config.yaml
num_hidden_layers: 8
hidden_size: 384
num_attention_heads: 6
num_key_value_heads: 2
head_dim: 64
intermediate_size: 768
vocab_size: 5207
hidden_act: "swiglu"
norm: "rmsnorm"
norm_place: "pre"
norm_eps: 1e-06
positions: "rope"
rope_theta: 10000.0
rope_fraction: 1.0
qk_norm: false
attn_scale: 0.125
bias: "none"
tie_word_embeddings: false
parallel_block: false
init: "uniform"
init_std_qkv: 0.0245
init_std_o: 0.00614
init_std_up: 0.0245
init_std_down: 0.00614
optimizer: "muon_variant"
learning_rate: 0.00982
lr_mult_down: 3.0
beta1: 0.9
lr_head: 0.00626
max_grad_norm: 2.0
warmup_steps: 200
schedule: "wsd"
decay_fraction: 1.0
decay_shape: "linear"
final_lr_fraction: 0.0
batch_tokens: [65536, 131072, 196608]
max_seq_len: 1024
doc_mask: true
train_tokens: 496400000
max_steps: 4313
dataset: "wikipedia_en"
Each number is 128 + 24 x the weight over its row's rms, rounded and kept within 0 to 255. Layers, rows and columns count from 0. Numbers have three digits each. The size before them is the row's rms in percent of the matrix's.

# up: layer 2 MLP up, 768x384, rms 0.074, rows 533-567, columns 0-127
# down: layer 2 MLP down (transposed), 768x384, rms 0.148, rows 533-567, columns 0-127
# gate: layer 2 MLP gate, 768x384, rms 0.0723, rows 534-568, columns 0-127
up533 101:150164117136165111128110066115166123142141144138086134093130143164104152133115151131122139119111128101149127157105122100145094105123107141095118103144110094177128107123124130121139129133152109142092124150102150130126115083150125096135096134137096141091115129158092102105153132150101138147138094107100177159136159122121134092063141119172122125145139107133139106121141132200145140115119
down533 096:095131149127130128102144140136131143179114152137191121128138123133100146137131121107107127104138118115112150155106123160104139100139150129140137184132065134146165137154144160097139117135163108118116110138105126150135147156130136130141104105167105131123145170113123120126132116140128115165124114106165125130122122102151086158175121138129112123144099138121120151148131123122131150165148
gate534 105:096120119151111122117133139139136152117154150079154132121131175143171150117109130130091168158145117101150105126114144145092114156181149101173109138125135118144114159122094080108079122128128123083125086088125113123156113118164129126117092160125170101149103083135138139119120102133110117122151113145142134171103164182145141141139098104129098134112150102114114124117121149152143104121129
up534 108:142106139118139123093138109074170102103170110100125124154116144115154102128114160160118102157096123133142103124152137139094139106123100155084090118122155137142141162129104155092171130146113117070139119157169120141112137109108103100135120150137101149127110121102101169157104143127099123125133130127138126139137095159139136136148172115131144132125099114139133125110200126140122124071127
down534 106:154149119152120147128114112116139143097125072143083138131129136110096155145112187132134089127123119140119146086120120124178111154114151127145156105140122161114116134133107116127092146095127111147138079156143081153180114132108131130174111186100105082163097133149102093097142117109136166134105118146148096159156150139137075131139104162123136104107083102085095146093147144153162130084158
gate535 099:133110109155097159122150139085092142166161122145166101119151118068128150078115106116065114153135103128138164110122160111115100117163139157112150121075126124118141128126150124137122168152100103138162104131094157137102137156108104104111142127157094141095123139175136146147109182135123122141100145140120145159125150103116110142152169116130127110123140125160142104123106172136088137125157
up535 102:119139125104113148096115112158097137175147110134120165125128147132126133183151141141168155176106115111135096116124164192103104120101144128122106165047098120122096150136126167138169168094108131136140118132113131128111125122145104151134113119116074130107128143099099075115141115161119171150087129107117146138190125112104166139146104097143101143138110175119137117117124145089112140114130
down535 098:166157110133144107120169184118169089125127152147143155115163110102179179096093118121097179140074144098101149133101121118126140124167135126143115149062150131123179150112123135114081134104136121163119100123120147152132140132117157100142166081135153109088121092168127124147144122119124156120064169118167140090118096117146090110126075129121145114125125095086131147146145118140134124113113
gate536 102:108133145110117147121132148150126128143088097098141120111115154156118123124090086123135144081098122128135160117158130151161115098102148076139152122120126166110085108150124154129138120139124131085132122175171128112134194157136102112148142151140160150137174086109141122122101100114151154107156127108187132140139128118158142100162105162181131100118131157124143112133110125160152126126168
up536 105:114143093118143120143148126076104113146198116158127120131100096136177146166155155115163128135113138110100114104092132117131145111104107089123108095189098099136172156108151137105121133126142160118125146071106126107143098147121107174135152105109134087126108117106106172146148107131095119123102141140097132103134155109073084143127122132143118112113110073129100177126135130105112141121067
down536 096:158129158147132156138094113161115123128091100086130094081120144130109149177100116129114108110096115099090069102144117093095131116110156101096124157163121144105100135156133144157073126108118105172127129120108134130121088131130090093110076111124166124107116142152134107145159124133104154096154131094104113130126134118128145090107084100182129161148128138109115113126097167120165128126131
gate537 100:107163133109136137135132089097152117133109143120106143117127131090158128118103153133117100105176135125132137094138092134163159134105101132085108114116146160152127129110078162127112067146148125122141083161115125166139153151113135108118111117102139118173129133143173166153147137167141120151132121154112146129130095075108095105148107134127156112118115153121137128124148148086123135150126
up537 092:102114133124120105138132131125115127139111104108149168124168147118112120129115053110130133173093126126159087152134142147169160118163076130086135113168060114154119078118167071178134116117132097095113156132093155125121100142127143144139151118133093103117140095141130125110132137142129130118116169112139141120091161141075101116101136080142112104107111087144094129127083104136137138129152
down537 096:097157092091140122119108150139137080115161119156142129116103151103122160090125133128136119070158118120081163134137167153143139103107122151125143096137137112130138108128144159144132119127084134147156148111130141141115125138125146090116142136130100135125128102105158138133116110103133140148121100108100076108184111151138118180139091177121093165142129086117147134097126110111100122142121
gate538 082:131104115153130098138087093147127134091149135121140153119133168145091169137167142091126165109120132121114135098135090132138113152135123110106117103118114114097133111084151137131222149140111140107120115086094115136171104117109130118114151120161077147092140136125148123103108147104096125102108124168138154135117145092139141101144124106125118120132124104137115132118126144112091130149086
up538 087:128136158128104148167116096139105158136098130092157077119120114122097126093100124125166133135125154135100134094124093076107128104111088104139117132101121138170083120147133116133165119111099131139116136128106119118125094099096114142115119133136080118102160165144121130130116136135095121096144104127130133125127135074106103097109137139143176129121130128100137099122150102137123110126113
down538 090:132148126090121121111170161121123101085146124146124156121119094112167118116119157119108163127125110145129095107104178148103148148146210141128155135116158116137172169126103140098078094131135160129144129144126152117114149147152148093177135128115170127161099159135117139105169101122130140113109124126132122131170152149122123152153096135121105164131123105136147112151105124145148133091137
gate539 102:093151100134087120152133126119136160159122139149120122093225152127116102116091137108135146129142146154117151151114124081109110136153148128157122138147126144155154099129105136141100117107134120095153093155118151117066129127152146157167153100117131146145111153145163103078109087146147094145167147088105118135118129136142190133089144101089124125107098130114163116105102127132125125115151
up539 106:122128108134165141144174115119104070084119119087121136123155116157081107125130132112058138101123155143148093097139102108169135124076112149137129134176150138155157152152132125123163100116132123143097120171115132141137125219122119157129142139146111122120147141125109136152123149143116155133161114119107149110203142172111153115085112138092128115153137068128146147126167123145176103148087
down539 106:143145135131139089166155183109120140130147143102141100067133125123139101105136130120082118103095121180150111114138149099183118148107123103114092132125140114121146145133147164177155103149151116117123139138166128102171106137135125132171136146112106112146144092133150121099111125115157134095195149130166155104130117127080131149091120064095122086132121118125139141162093173181123119131093
gate540 099:091152095150152089129134122128177131098141127128119160138117120121144122128111167106122111117116094113113136117139126094142113124131126171141094104090121097098092145135177134141101107126166092085076148131128136130125129136145140119138103113143126097088109138163117127111111168137150128174123133156119150142113117164121120128126153162117143124119149196119135084098171143102138139110122
up540 099:172067155115173167128150127157130150121155111129161150081145150124096131159136100098101130109162102151140129098128119141123118150109136162124159131105161135146171130110150114113139088150201123115134162167153079130142106127143115107104118123116141126115138117134119125069116092113139177126081088098137056151129152118115131110134163129066115152115178133135126164107132139099109101129076
down540 102:110127174155135098162128146099112099142135119121098155162121118129125132140159139176138127074080122102122143147158108135158130115153107130130182131148125113082171118120096144138141142092119117113157116143166107080093127124143137111152155136173115105162142146154072121155098116129129118167092147124101132104138101132150133128095126131142150116123126099190140167142136106140132153137104
gate541 098:098143117102119159121150166103130190107141123112128091093145114117112092147125163162099124134109153112108131123156119102125112129108096157151145164121149174185075069153121087114115143123136143127124127102162111142117076138158123147079165132133161123147127078104128136129111157129141133115180184101141150130165141105056148122116118135158118107130086155133142082125076132129113100082135
up541 101:122141115141143128113157174100129146130169130138122156116120108151056111159104127165123125138113160161118131107119139135093120157091102134124164136153125177133090089114111115161123096138120089141091127106138111155107153155134085135055153121137148093131135118109134153137114133100099155085133142174157101150157145129105111131104154151139106133114128144090132117087089110126118106168126
down541 103:140142099136134134125123107089109136075173133163157143107159103136143096127122172154118153102116133085128125103157097130113124128128112124117116183152110137139131144103201077123118135101134120130132125115113093128132151099142103122125118103128135130092154150105155157128141098183141150106153160086141157130115092134100153118102129112095117148148143147112145151113101093102148141108110
gate542 103:141133119137100094096159140113139140160127160120140122122108143108142129127111153145068133132116156149120130105132122118101138145109096147121084108118131151179154116087123164105114128150131134122156154130129118085151117132142145105140083105100110085125171145131140157135109125123141116159113166121115085156132126136117123154138153118140110193134142080167124131144158175117127126113091
up542 105:117113167146102120088151141126158141147126090116155149108153117166134089086145172158100082148127062122117127153128159131103100135134120136126103152111100135129104143155122124111108115125124155107113131114142161136115127150146144144094140179132130138124148167139153134131092116133161104119109146141103141174125167143138106115118166143104107112110111129106136129101140144082195106158126
down542 100:124123099103089136119132149137140147142114167142135129166091157100128099161137149127140156110188131185132108163126140121089117117090130140108113141149130132157171141183116140091132114088136164156120158115119148155191149118121104084148131153133140102174119149138139117105138153144139111111149092092149111122106139126124179146121112135126127161118156152104083120100105147138081140131113
gate543 096:182128133160139125154119120191095089120129152134162127114108143138117077131134087124122118165136107125130191126144126113145115118128132107111134113113136169100132120155096107144071123146123133136105141101101157118115099106126119144106121114177143100147105127104133129129107123116129099138131159105124126109176152095102137147086160130106133146156152196105117163113084142105131110113178
up543 097:123118111144136067144092125084171146111129138140140101137175135126150120103185073153140126122132103135172149144122164120178137138154132079162119137129100078124108150127130125138139095123133137136136137133137169109134140141149153124116106149144101128168135138154121125121127124138144127166137130159127131160124138157129130110149123121158111177129137076145145112103128097124149140104138
down543 098:067118144127120118120110160112143087111140129148131130103084141169126117093191077117135083119085101141158173127191137097095115121098121126113127135143110078184133123120077120155135112157131110104112144162106153136161136167147152140145133136142107100168144104122137115147129093164127076140158128141120152163135141137106101114167157112115132139097146162159123081141149112095104147118153
gate544 089:180133158114131143133152097102134138116139122125120122114127096108132047132141142131114103101108117127092157114126103119100110096129123112115140069102173174148132162165127150108181118160114127146138141121109120144118146099149113137141170141084130139140178122147130152149143108135143142149155105144101122132101172148101123133113084143104143095085116148127127158155113175129124114141083
up544 093:117132130204126108091126176109165104106118101141120136157124136151116170108118085148144122127167177144147172143152157153096125123085094143159131135127110152096139106127103112113144110120103098107144120159149152112089139148094149155141087126151165097088119211149130144144126115128111140206152152108163123125119079120165123129109201116105099130122097163146128107116111108109124139120124
down544 093:148160107081147135147133076107096170140143171130125097103115101127125041140169195098115147107101111075070114107147139102106154101135141119128127091119129141133127170142127150144154145103131147164128158098111164130110133127142125128134152160115144130136127079143107135125160118151135132080137102138106145106123165151111126146116081122142153089114139133109164134138131132118157140131084
gate545 100:139152134102136094122064127113107128134129107127109086104124106095097108122094126143117173154148126170149101119126129134169086205157101134169109088085145061131123130119121130196126168091076110101149109141115160129162108133136155136136093107183151130130130120123138163146099145104152130112108104116168133099129120091120108138127144116135095094119155117136123184156107114126118126116130
up545 109:097094162140141122132155160093096140109160136126172119143103162138095172128130162105143111142146120111106112123111135162125176117104138131109161131111111118108108133126135164108137109133125115097107074104082099118174170108148091090113108163115083172061100122123103171144137110129141163070118101112109090145105108126140143125152112123130113128117153105086105123124153140157133159126104
down545 107:117118125109149120114175154151104167141135102127129124112124072127132129163175156161128144116112146118116146096124090131086159115083137113125160090140103106134131125115128134098138121128121115103118161125094116098136134088125108127126122139094101149115143155156103115124142105122138131091154093132151111162078119153149156133138139143121102116084103149166129135078136140084134127115117
gate546 105:110141166164139132045173118126122124095122126117130190124095117134132117092151108132126126118152104151156120121153144149140099142152148111117098119085121175119135115167137171138141133100112144118122149132070071139129112145152152142114131142150171137134129117104127096150126102159137129139115156125126088146132116117077161131131130111131089114103115120144137136103103140083083112121104
up546 105:115139170086110130157130103149122117109124125160068114139108162111159124122103154140101162157130124116112119139124127108119137131131131118130137119164141141121135172173126149164098129142158123147147134164165129177153125166121129129142110142152124102140141137154146103139155119115126102141171146152132172138092147090100136154144120128101101096135122107115100172114134164143152134118082
down546 104:147113105083147124123093142134119153104121171094142110153133140108177153173136125087102116140094145099124087127151106097123102142120100149127109129136135153127151145125150130170101147135114121099149130105189129162088114112109126162128115091082120114138110170119106122105165131136181149160156120125123117115091105126099140100122092121152125126120112128116110137115118106121146156137128
gate547 097:160154151112138171108106088129103111089110125108140122095083097136105127114119144135116116138146139122121181144128133156136133117109145104126171109176155126139130118181176137139107081176148119110127135177094165121167142088111141170147134112098141156146146150133132144136134116101132153120157128149148138152154160153162162094176095123144092130076165128146150162148108102113112158125130
up547 102:168098121132122106102133138103150098123132128115110137065115093109163119098126136142146135154123137126132139121123098110161135090136139128094098118139126139081092126138120122126135135134124099112091137108097142113146126182118089103093141098109162139160154127107161119125162142161082194108153165151109160108145122121149095152098127162096121105147120126147126134156133089158123130108119
down547 097:182096127135157145139145128140155135124132100162137113115119130114133130101128163117133076159100127167096111154160142104084159092118168108151151138114139112140171113107099154163154152128093130098087099167123117134118147098152149166144167127157088120118130130153124124096149130130117119130138156141145101106126144150128096083112145096135131128133133167120110106075107127107135087104162
gate548 103:102136140104121155093118120080115139134154106135143110135157152134114124099099128127200114099156158140154119121135131152108127110129116108125121188133111130149138103129156105069117150127134092138119108108126106147111147154113121150157127102163160130113114106111097133100100121142117154140166139139128092110132100124125126138078145102145111126129125114112138128142136132103163103141134
up548 098:138116179135125131118100145137097104128132143155115131147166122112072122120121175144146102133148146141148104105093143139078113077094091106150112113101104122165116118160144116097136151128143161119150154093143125168132136116078116135141122129085106109088115125128104128158144112107104134114129145108124141100160142169133128120172119134170109134116131135105143114104135149187111118072115
down548 098:111176139151116115162160134105103121132140131126141129117134136116136101111117121137129105146125132132094098149099101121093098105129139177143142146122129127088106160110106109116105117101100119153125136119130153126110198118188132114130143120169148117095122124107120162107128111113107136133126137089077131105145121189146170137102133144122129127118113132123122071140118123159140086116112
gate549 097:124160117123106152138149119138103107153101132105120099152120157109098120103105096160129145181119145208152138127124102157138088115125090178169154105111141113148122127137132096152152142153107145134124145078144163170123110116106169160146105107087099153143142118138133154124120117114109142084112135116168113110083113166098118118161139133136130130140162094162080135098121082131109137112089
up549 099:169112163152144124158110109091117114125109144126137158110120120091146135124120188144164103148138110099117080148130163119139146125140147144123117095154078103117139107095100124134141088138112123136123137155168119128120147139130089147114151087115164134059173104114129106097091118081154091122071134093120107133143136127116131123135105136144147156070122091157121130138102151124113111138162
down549 101:150153182121125105144116139090163172111109145152132146113131102138140139149144108095132110124165087143113141160119112113112125164157163127137093155110113120117142069115113158153122161116096092129092131164137123120140116140155157112132094112159120115128135146131140128116184154103151130181147170129135107109083130084132186151137133136085111134158131168123140127126111145117110133133121
gate550 102:077153111061106136153134139064148093147117169110140145137112119140093112128111117136096133156152112153119127143116167164157141154131128149181094161142108141117136138144159159125143095114097113116138162145112130112137134131131123147098137144128178123161156130112144110113183100104105095141128135106108162122127149136094172164149101157088152120064143166145164122127125158140100162112174
up550 097:139142150107092164132166117129126102109109147111095128132106143101114138169145107129094089142107136158109150119119149116119142123132124154133167125143173150080156108118103151158131104152157152107104138103109150089135119123087119090102088151167131128126078179092108109102103137112138138101136146138101135161133117133168138141156101108117079151152137124148135114104149124122148115172138
down550 100:136102098120133137106135131123102119136124111097123105154110119102166116115125130131110114069175154135101111096153180133120121131116139157174177112121156094136124156121098141124095153099151137129109183105119104123119151122095159149110114126142166096134117111113181153097120109133151115138146122110123127112143147168103129133084132177079120144121150141098118137118148176144150123181137
gate551 104:105107118132093112107139131147149134143133140113133126102125089167114164124134163088142107144125143112127139187092121114136113128160141130174124144106133133133105140105114127162112173128122123130113141104099095139105120155124135119091155081133066109126117153163148160143104143124145110108098148098150131122119123121145160166164133091127152103134154141089117092116101148135072101135110
up551 105:098080119118142139146160115159162127149180135160146112103087131118141122134111162123131140100109125126109125159157125116128104086130152159129125123124138108140109143100168098136146135099170142129121126146098108127112089136172152111122181110154072100133138122117112119137081144167136097139135116127092132120154107168114083101134163130148104114116101155150169099099139134118173137143138
down551 097:078150150140151118122127122084134144159112125134131146092177105117090097161160121147083149153130122119121173114105159135118153164128127133110131106113162144103090114118124078117091081125131126145078142138081142137113176108130127140079129102132146115104152119133158108132105129107113126116140138135140127110134138087085128169141142151112146107172134086100146157102130072122177114157141
gate552 101:122120103112106090092071123106118117103164140080131134113124095118145112159143106075128130125164159172150144136136123117148123091120122102131143126075111139125117131166135131134120132106113130113131099126129147151088140157148155120084147108112156161158094115158119144128169082135133147138099127079133144146099115136181108155145134148120142120145132143126126124121123108133113123145089
up552 099:126158109140113162124193123141109134157106094171145115089126130134120127127146154109147154163098102092118133102150105131119120178146140111152153107128089108146183073120120136141162121133116089156110164117117111085156138122157137149134148122128138091119132152131141142108132134152080096163128146104108127090106159125121140134113144070134107106121117117151113105115125121122142091152141
down552 100:135087138148115163134161118096156134119128120102128100171145162196111127146093113116134163142095116090127117109141156080176149102161128097164146104144144140093169119095154133101127133156088073090120100132124105153137150113143106183134137063118138179132130106135103104126139084152138122168132178175137140148128155109121094145134125075131154113110162106111113095097095136140122138119134
gate553 100:153168133141142112123127150167104125112103129112098167128132158144161122134138110132136143158143123126110127156131131166148111134098091119123109109102100145125088145133130129175150110142116119133131174158197130125102132111116168129148159105092130093146148105180108143123073154124159085107151104144142117136131143127091098149170102180134103092163101135140090118110152157093116077139138
up553 101:125136166129129160126136139076092168147106141168121039135149138143116124111146147101137131087132138137156079144122136108140130141150120106137143146122125089111119122119133131127112120137134128125151086093108110173136125139118142123105078164138116144117095145100124112127148105150084134167131152131130092127171132176111126179111144106163141110119150139113174147106159092180163134090089
down553 102:129115122152111114148110124128096193071138127116054153146155149173165093114151152149127113135151133099119073134116161105167071159124105137125139103150140146138122150131113119130117117086145121122142163114115102143145167131072135139140103128136150090131111108143101148125082137140133114124114107149164103147119158142107128160127159147170143123159141145111119122139133126157113096156135
gate554 099:112166123115112184136117136092180147142140116119123094112119168095072126133108125104096149107087064153126138136127107102125093146137150124102141091142119133117134156151148131122128101112152146106138147103125160120098126108155137112105088134100103158173179139109100108139125130135133134138138151172110083133117066121161130115159142119098173114115118111111112123115143134111120152133122
up554 097:113120124131110086133115134120122134120113106107118113091170077089114156153101143123112171132130128158145057175126127123118125134127138124124109146113144107138162115097120115130107139102139151138124093131183089109125155140102097143181116134140138120131143116092154119093119146094132128113097120111093092058098153142129146106117136174130160105144127127121106111170156147145103111093116
down554 098:086129157137122095128100152136106116144117126144183128112105171133098118154138119125117124169110130134084154142134108139093120132118121136138139136129143120159116113142085128122127161151102098092148131133099140116138106146125107121111117179111135122133083146154107131153109145134095130143120137102151105158103120141101142136110162122143098144097102132111181141133155179104131112134144
gate555 097:130147137153123131120133095115130119144155114154163126128141123102156140123186126143097145111137117099139123152137115157147152109103119115168168126153158129139121110115139165097168103148125128147135163138172122094140125138132082091117131143101112104176078122147133149102079123126100129148080176127124131097131092147145061116127122128137145149138098133144099134097148150106130116118161
up555 100:140121135174137149125139156116135137170136102097142137090151138105111159164139150161129110099119118155138149146123152161112121143116126180133110135165097076173096136120128133132146162153123136091125126162159116146175135095102141094173128133125112130112084138133202113135082158159119133120070164132141149123193145141135100166106154101126134111143151152127117176142142156124159123148128
down555 100:114088091158169097117120115110155122144128158127109116105136129118055148083116109088100097128167120107108103126127147128090165144149087153123129116142114141137149125114164159146122122163116121141154145130153105110151115153087127101129128100143143129104110101123130146165117094122153149138130115141159129146164126142143125105091148128102130079105127161124131115124153116103142181119129
gate556 095:123158137117113154163154122122107133134137127090190159100121118135129105118139122110155119156078126131113175125131134137127097162111143147142129110129155141148142111107102111131152127135147144100117139144124120112173124119187124154116150137116097163108114143113155112135114099099095108151147103133176150096166166129141121078135121103113150121089165122107115125135071111135091099110173
up556 099:138144145126125118145099132064092136115120141119141136127120144102132181123132126107141159122131161132084143144112144154091053127107096119127111131146100131139130106115093086081126131119174115119145139164103109112118113155152112130154128093142158103092133126165160089115081119119131116131136092102169161112104139108097112142116123109156115081127153114127125160168089110130098144129128
down556 099:103113150116114127130103120157137121168125167125117097145187135109140142142173112089139158161116132100094089137177116119164156122135148099143128124154127125144133170146134179120129110131101066139124120143143148079134154102096114102131079129114173133121127124113075096130167166152114119130116110142122093086137122110140115141176135143190144126103170125152113134114143124157133116147129
gate557 104:144098144137136136158141131121140118118142128099153145108119101108160138131161124114127114137096146136128134142127128136148130114122102096112159114144111110139140150127109156119133139156128125137145120151091166096093140166145116136128084151105118142117144103114092096149090181144154111118119108114134098132159151088162129129140103093088156145151143141110118102152080060123110117116136
up557 105:102075124122163143138098116152106129110076098150172180157124093092119137169134113152115130111137178123116098102163100143136117125138114135110089142176126096148107135130100142123137122143132100161160118126163158123151134149112138117155107108143104114159148165117118148144131111119135131155123142130102153114134132090087165112136087138117117130091123121126112123115100174103136130118143
down557 102:122172114115109104149151137160137084129151136139119130101128175163141130133142131194137115141158144141172142139153124122144119127107130144098141145097171165136166126143125131078112127081156112132113135149128128165158143104157117119152148152117140178115131096122162164110146113125115058110085087101137093138141119172144049112124174096122132157137125092144117102143173111127125141104133
gate558 101:089116125141104134121146074126124145152098149117142166134137125119149160104135160155121163112091144182182168107114109138166126119125098107158102165141102127148111133135103145168169129153122133150124153107140118119110152164124090120133090112119109111130106102096154095132143117147126097116108144121143133147122185141081118093146100142128125116121156091135149116157143121132123102161107
up558 100:138136111124119118131196125152120115135119124101154103093133119151117099135091136147128102138126129113172136111118100127141126142160141151145132102138149131102120131129142132140125094133161129147119170195089158125176099125120158119092100119143179099139149134119086114158143117125136124129112137151134136153086072156165116131089178114134085145167094142141078106141153109123136113131131
down558 099:096149111120133097114174120156110147158133147098103106118104131151143149112116086144138102193073133166149128103096116123131152137132092133167124148095099106117108105099135179164150126145124156111105160115105117120113135120127110143121113118151123082129130121135144088168165087130119139119147126122133160183126186163104116097105143123116102129061145108103147079188170137147122133135125
gate559 097:109123162117140151144138113119163102168086142107100119128069081149129147081118129153106137174095138139159187157106091117133141107126115122154167098143134164099126138114134118145131139137141143131112090144160109137120105149157132088078107134126113125112179123150159099130114170125137110121140130164126194166119151136155124133155152135153174113081138128125136108133121093156105137061112
up559 097:149107079154101121136118144152063130138112144181129118143177126138157113156124154107125120119174144108112114091157108161157128108101120065098129101136145115138112094133122140103127117105124099160124127111100155146151136096150138169171132110115090148111114146144111103138128147158092170135134087072098119101125153091145121137143112092143129126175111090151115144162165167078129109138089
down559 097:124141112122130135150123119110151114100128141103108108143107138141103168157082108155114115101089109112148149100112109117171144103153147109107125158133139127100132153090149137116148099155116113128129130141113131087151150156149138129097132119137125136158154106152142122115082174119124127150101133200170108146147083175121129118131155161151107095091148107141100146151084056135110127121150
gate560 094:175113149130144121153145122118142142112114119124178121107136145159087124138112143148096085132111121108108154127100142182133160129107119138107134147092180101165166179149110143144133132155148143135148122177092139109093172127163144103127137150103153118125129146122154162125118106112136091171144154138145135145110131090103166139110143118137142085154143071161099144147149082151107165158141
up560 098:106125103111178165117129091137137125155155073160107119172169150143139127085124134127083137172123110136115116121134116115111136115163152118144138135146148134122110135128138114099132157140092110104132125166140128144118094163127158137125096138134144118128112105118114168135093157152141195132130105102155113173135110127125116102107109114132138121158082143128150142071178127096155110092129
down560 092:149176135165166082102153117116149095092093169133197112097105120133127144174107139148158171130110132126135135111111143144091170159098126132099163136116134136129172163151112153136108070127118134131139106139109124110096139127104178150137188132104147069075135156080088089121142159131141107125138103138145129107132144146086108149122119106133117155094112125099104143144097121149144167105143
gate561 090:103118095100124172135127062136115106117111148141114087125140110125127156103133118155155100127092130110136084111112124123111149156152081162103113148108154137120101114137112141162125124128123138115161148158150114153099144126154093110095152107143142133149075114105136122137157114103135148103136150087153163119130158145138074073082113094175162135116075108140135138180152140120128096149138
up561 118:105109128104150124154118121115158138149153153105110105116150137123144140087109147131117114181125129091129128099108164093088160146127070135122124163142165089144144120128142113092137145084121101094149118106137128140124132110146122139125116129138108129110106109144075115111104132135151120126146119093101122138132137132132097109135155079119123122206111130120117114168121135152146123070099
down561 109:090109125084145150155139114138142107166155104110120121143157132141113139080119142078105108112131101124134088105131154093121142174127095127104161152070137128152141127116165090100138121136152127127095115073124124099114066085152133104083114099130090122124109100133101136133078109135125112136160141138142141117136133087143087141158133106107092127161163123121155081144121142153131149066071
gate562 101:145150139099147109110133141129095105131150159131142158099131125115135122114154081108114116107105134118123164149136145144135113167143107086127132109151117153131131153120144118098154090070096149124120117144147133130123118172137100085107102164131157142108116114145124129149132138069123153084162120100100128138101138163137102117109119148130139104118108146103133118163090161139094112127185
up562 099:151133099154153120123142090138121138105123139141155165150139125185124141152141160103149079132119138112078123124117148170139103178117108151130137122093128100143136136157087127100147142103121163146133139115141097090131169166163152204110126135136120117116133138142148162152120147147091164127152114155117155109128159121105154068103132139104095151117121108130123112126149131109108077118126
down562 103:122104101120089103115105120107139176136121127135157081136114121133149141095102131159105128118086139138100128088134104111118138168130133138094132096136116146148140096134135080163124101091170126148105161162172139092103142151119119124152132177110122114159146104134127094129151130084073151111153130066143101101180135102132121082120128152101102124171144118166121126128148123146157101163108
gate563 097:143113134172153134157115114170125134099100110174113074130102134102177127096105096153101140143146116124112088146118110132084127129146110131123135122146130128134134115156128135104143127168095102091142107128075117157135112142148144088150144089124125133116180146185162114098112141139106158101110113112105176110111093105112122139131086137107136121107129113142147134119109142111150162167139
up563 097:101167111133138108121160108126122080131151142135124104131165103122123147173167123116182103118119133089132125122167116079142170154120141101152122100127160130124141102168146128129148170089108117144131106129110134135135138137180119111070102148112123153127078128140128161155110093109173103131126131128116095136192130142124097092141097159114133101078092153128155122116139126133095089087143
down563 099:167134145156161156134124139157130161111077113169115111143097167133159122064131080103134145124135135140121106141157113130113126121141138158137137122126144144152140123150130141129155151147158132109152097155078127119136171123138158149128129151097133112158155173129146096096136113139104142107089125119122101125080139139102120125119128117127167156113144110126123106129129111095147116130101
gate564 104:115127100113126154096117140093116145137132091089141151123149171157129093099100103119133100137156118136111123122122132142108155122114111151152123116140108113156079120108072107134132151100119119153124143110161106164150119142115113128132132171145168121142132107170157140181135132122149139135109095148083132171125157112149122087126146127151123123166112113126142177106110146116141132123160
up564 097:138089072157128090122115141121174136138143135128099178137119140125164102167113148124099140128154122131113139112131140093177142159103133149118136126102122101137142110127147112149089128161148128130135108080157071114076122116118147085177120140089099117138151140169146107157169082145127162099114110114127150118115142113139099168156146144135117134058147141118131126104093158094151096153084
down564 098:127148129110164165148103115173110148119137103056127166144156143119122131128066091124147156149137123152111095156154143103182143141109104136151114121146145132141130126104126112150093152100098107184149161113138142148116152118104045118130087117121118164129124152130097087094155113130131113108141116110111115156122132168129115131122115109133131137161174154118105131142128126154143139100124
gate565 095:155132115154074124131172121104138155076083137114089135161150166142182148149165117121176104129130147127118150115120120133154159138121133138123104170097132125117156163133119115108150147134125114125146140123144118134129138145132125103086131100111140109104130136133099114100074100181109100130137191121168119116090121135067141105122125113113135156136124147105094144114120139114123111148105
up565 095:112126120098083147150120118137136103107111113094123162172146160144142177143166105119167118124110126125131141153131090135174110155107118163079097139083128152122131124118155145106131124119133118126120149133175112118138129116124133151113151148137163122118107150091116107141105111146118133132130161127132091121132111112121150133171093163090140135124078151121125113169120160138138118136069
down565 096:137136135128118116145117104155176127147112085151109136131131115169136085111139151086081135129116175135136156090102139120108126097102078138110128099143145119129113105106083147152119092074171176112150088120119153117109099127124138124105136135114151129146113089146153144165122135131132124101130090155082084172145144127141143107155167057159105139167154168199166135121155127142089103129150
gate566 103:170128152110120147122121101112181057119125108112167116129126142148157131122090135051110111128105115152149121103156114118180145178127133154105157112129096140180094114142118132145091166136146116110102109142112154115159142106163068169151123142130136096167135099153089153170158133150113163114122134136138107137110105120114138101166132124110140150139147108135155149128126116113130112169135
up566 099:133110121143122093109131088089157140144109111108139089117095099136086118139119086138073147138124144121128141128154120157159123118170150121170132105110135121137119155109159135183139126097100116132132149108108143138155116143114143184108150125123133130110121097153120135166137133121117126157092131186091168147178114169156148153121117162142124101151147137074088131154128122127117151126135
down566 101:137092131088133122100086093123099097126120150146129121135186143114123108122123121083143153107111135183123154084118169096135103151137089121115146147151170083098128137116074160104085136111152129125123118094135113124128141199114106118124174126154114123073089121085160120141122118131110138146166135115091096145163115125082126150139151124104093112160105065153176143091160143066143114124107
gate567 104:153095102073121110165080134110074130116147141095133126094112102138148157128138105122177148169147081188189108147118161106153087114128111113095110116108164186132112145124170097153153123089131155119148129115144093132170137122167160161108148143172142114131139105153111128107145139098102075103110117174124137152140143115130187114162148119131104168112142129181120124128151136154106127149116
up567 094:089138101164139104148141154109143110110123135144123180119104100163159120125154130148151114135153158141118156106144137177144106146141115096125100133138109097098125137134149155162106109155089088121099175113116094145155168129092069103140133094114134073118166107156164111129155155113110137138103133109132134140139129162141115087107107158137127120183134125147166140117139147115155109197143
down567 094:130113103144144108110162101122094149128120114135193098120175153121062151139141170142091122125122138121082114129143111108125149125121147127118114118151136127127165112141142146101158120152127143119139130147085145131122133142129186153154108133169089163121124169103119148154110134162120080121141113123153075124121149143146111160124146117117120117110147149129097097145168115123126099102122
gate568 093:077109174122123115125156082113146153088103180064123152125123144157111117130148138095062113115134150163090140144123161072152141131126162093148154102133119141076125134131118130092105135121131146171111144167134129126169134140137155127113149125134155130127114136128152133166139117128149133142121118073116144137128107118112082134144134148148141123181140133105130155123126107067116139140111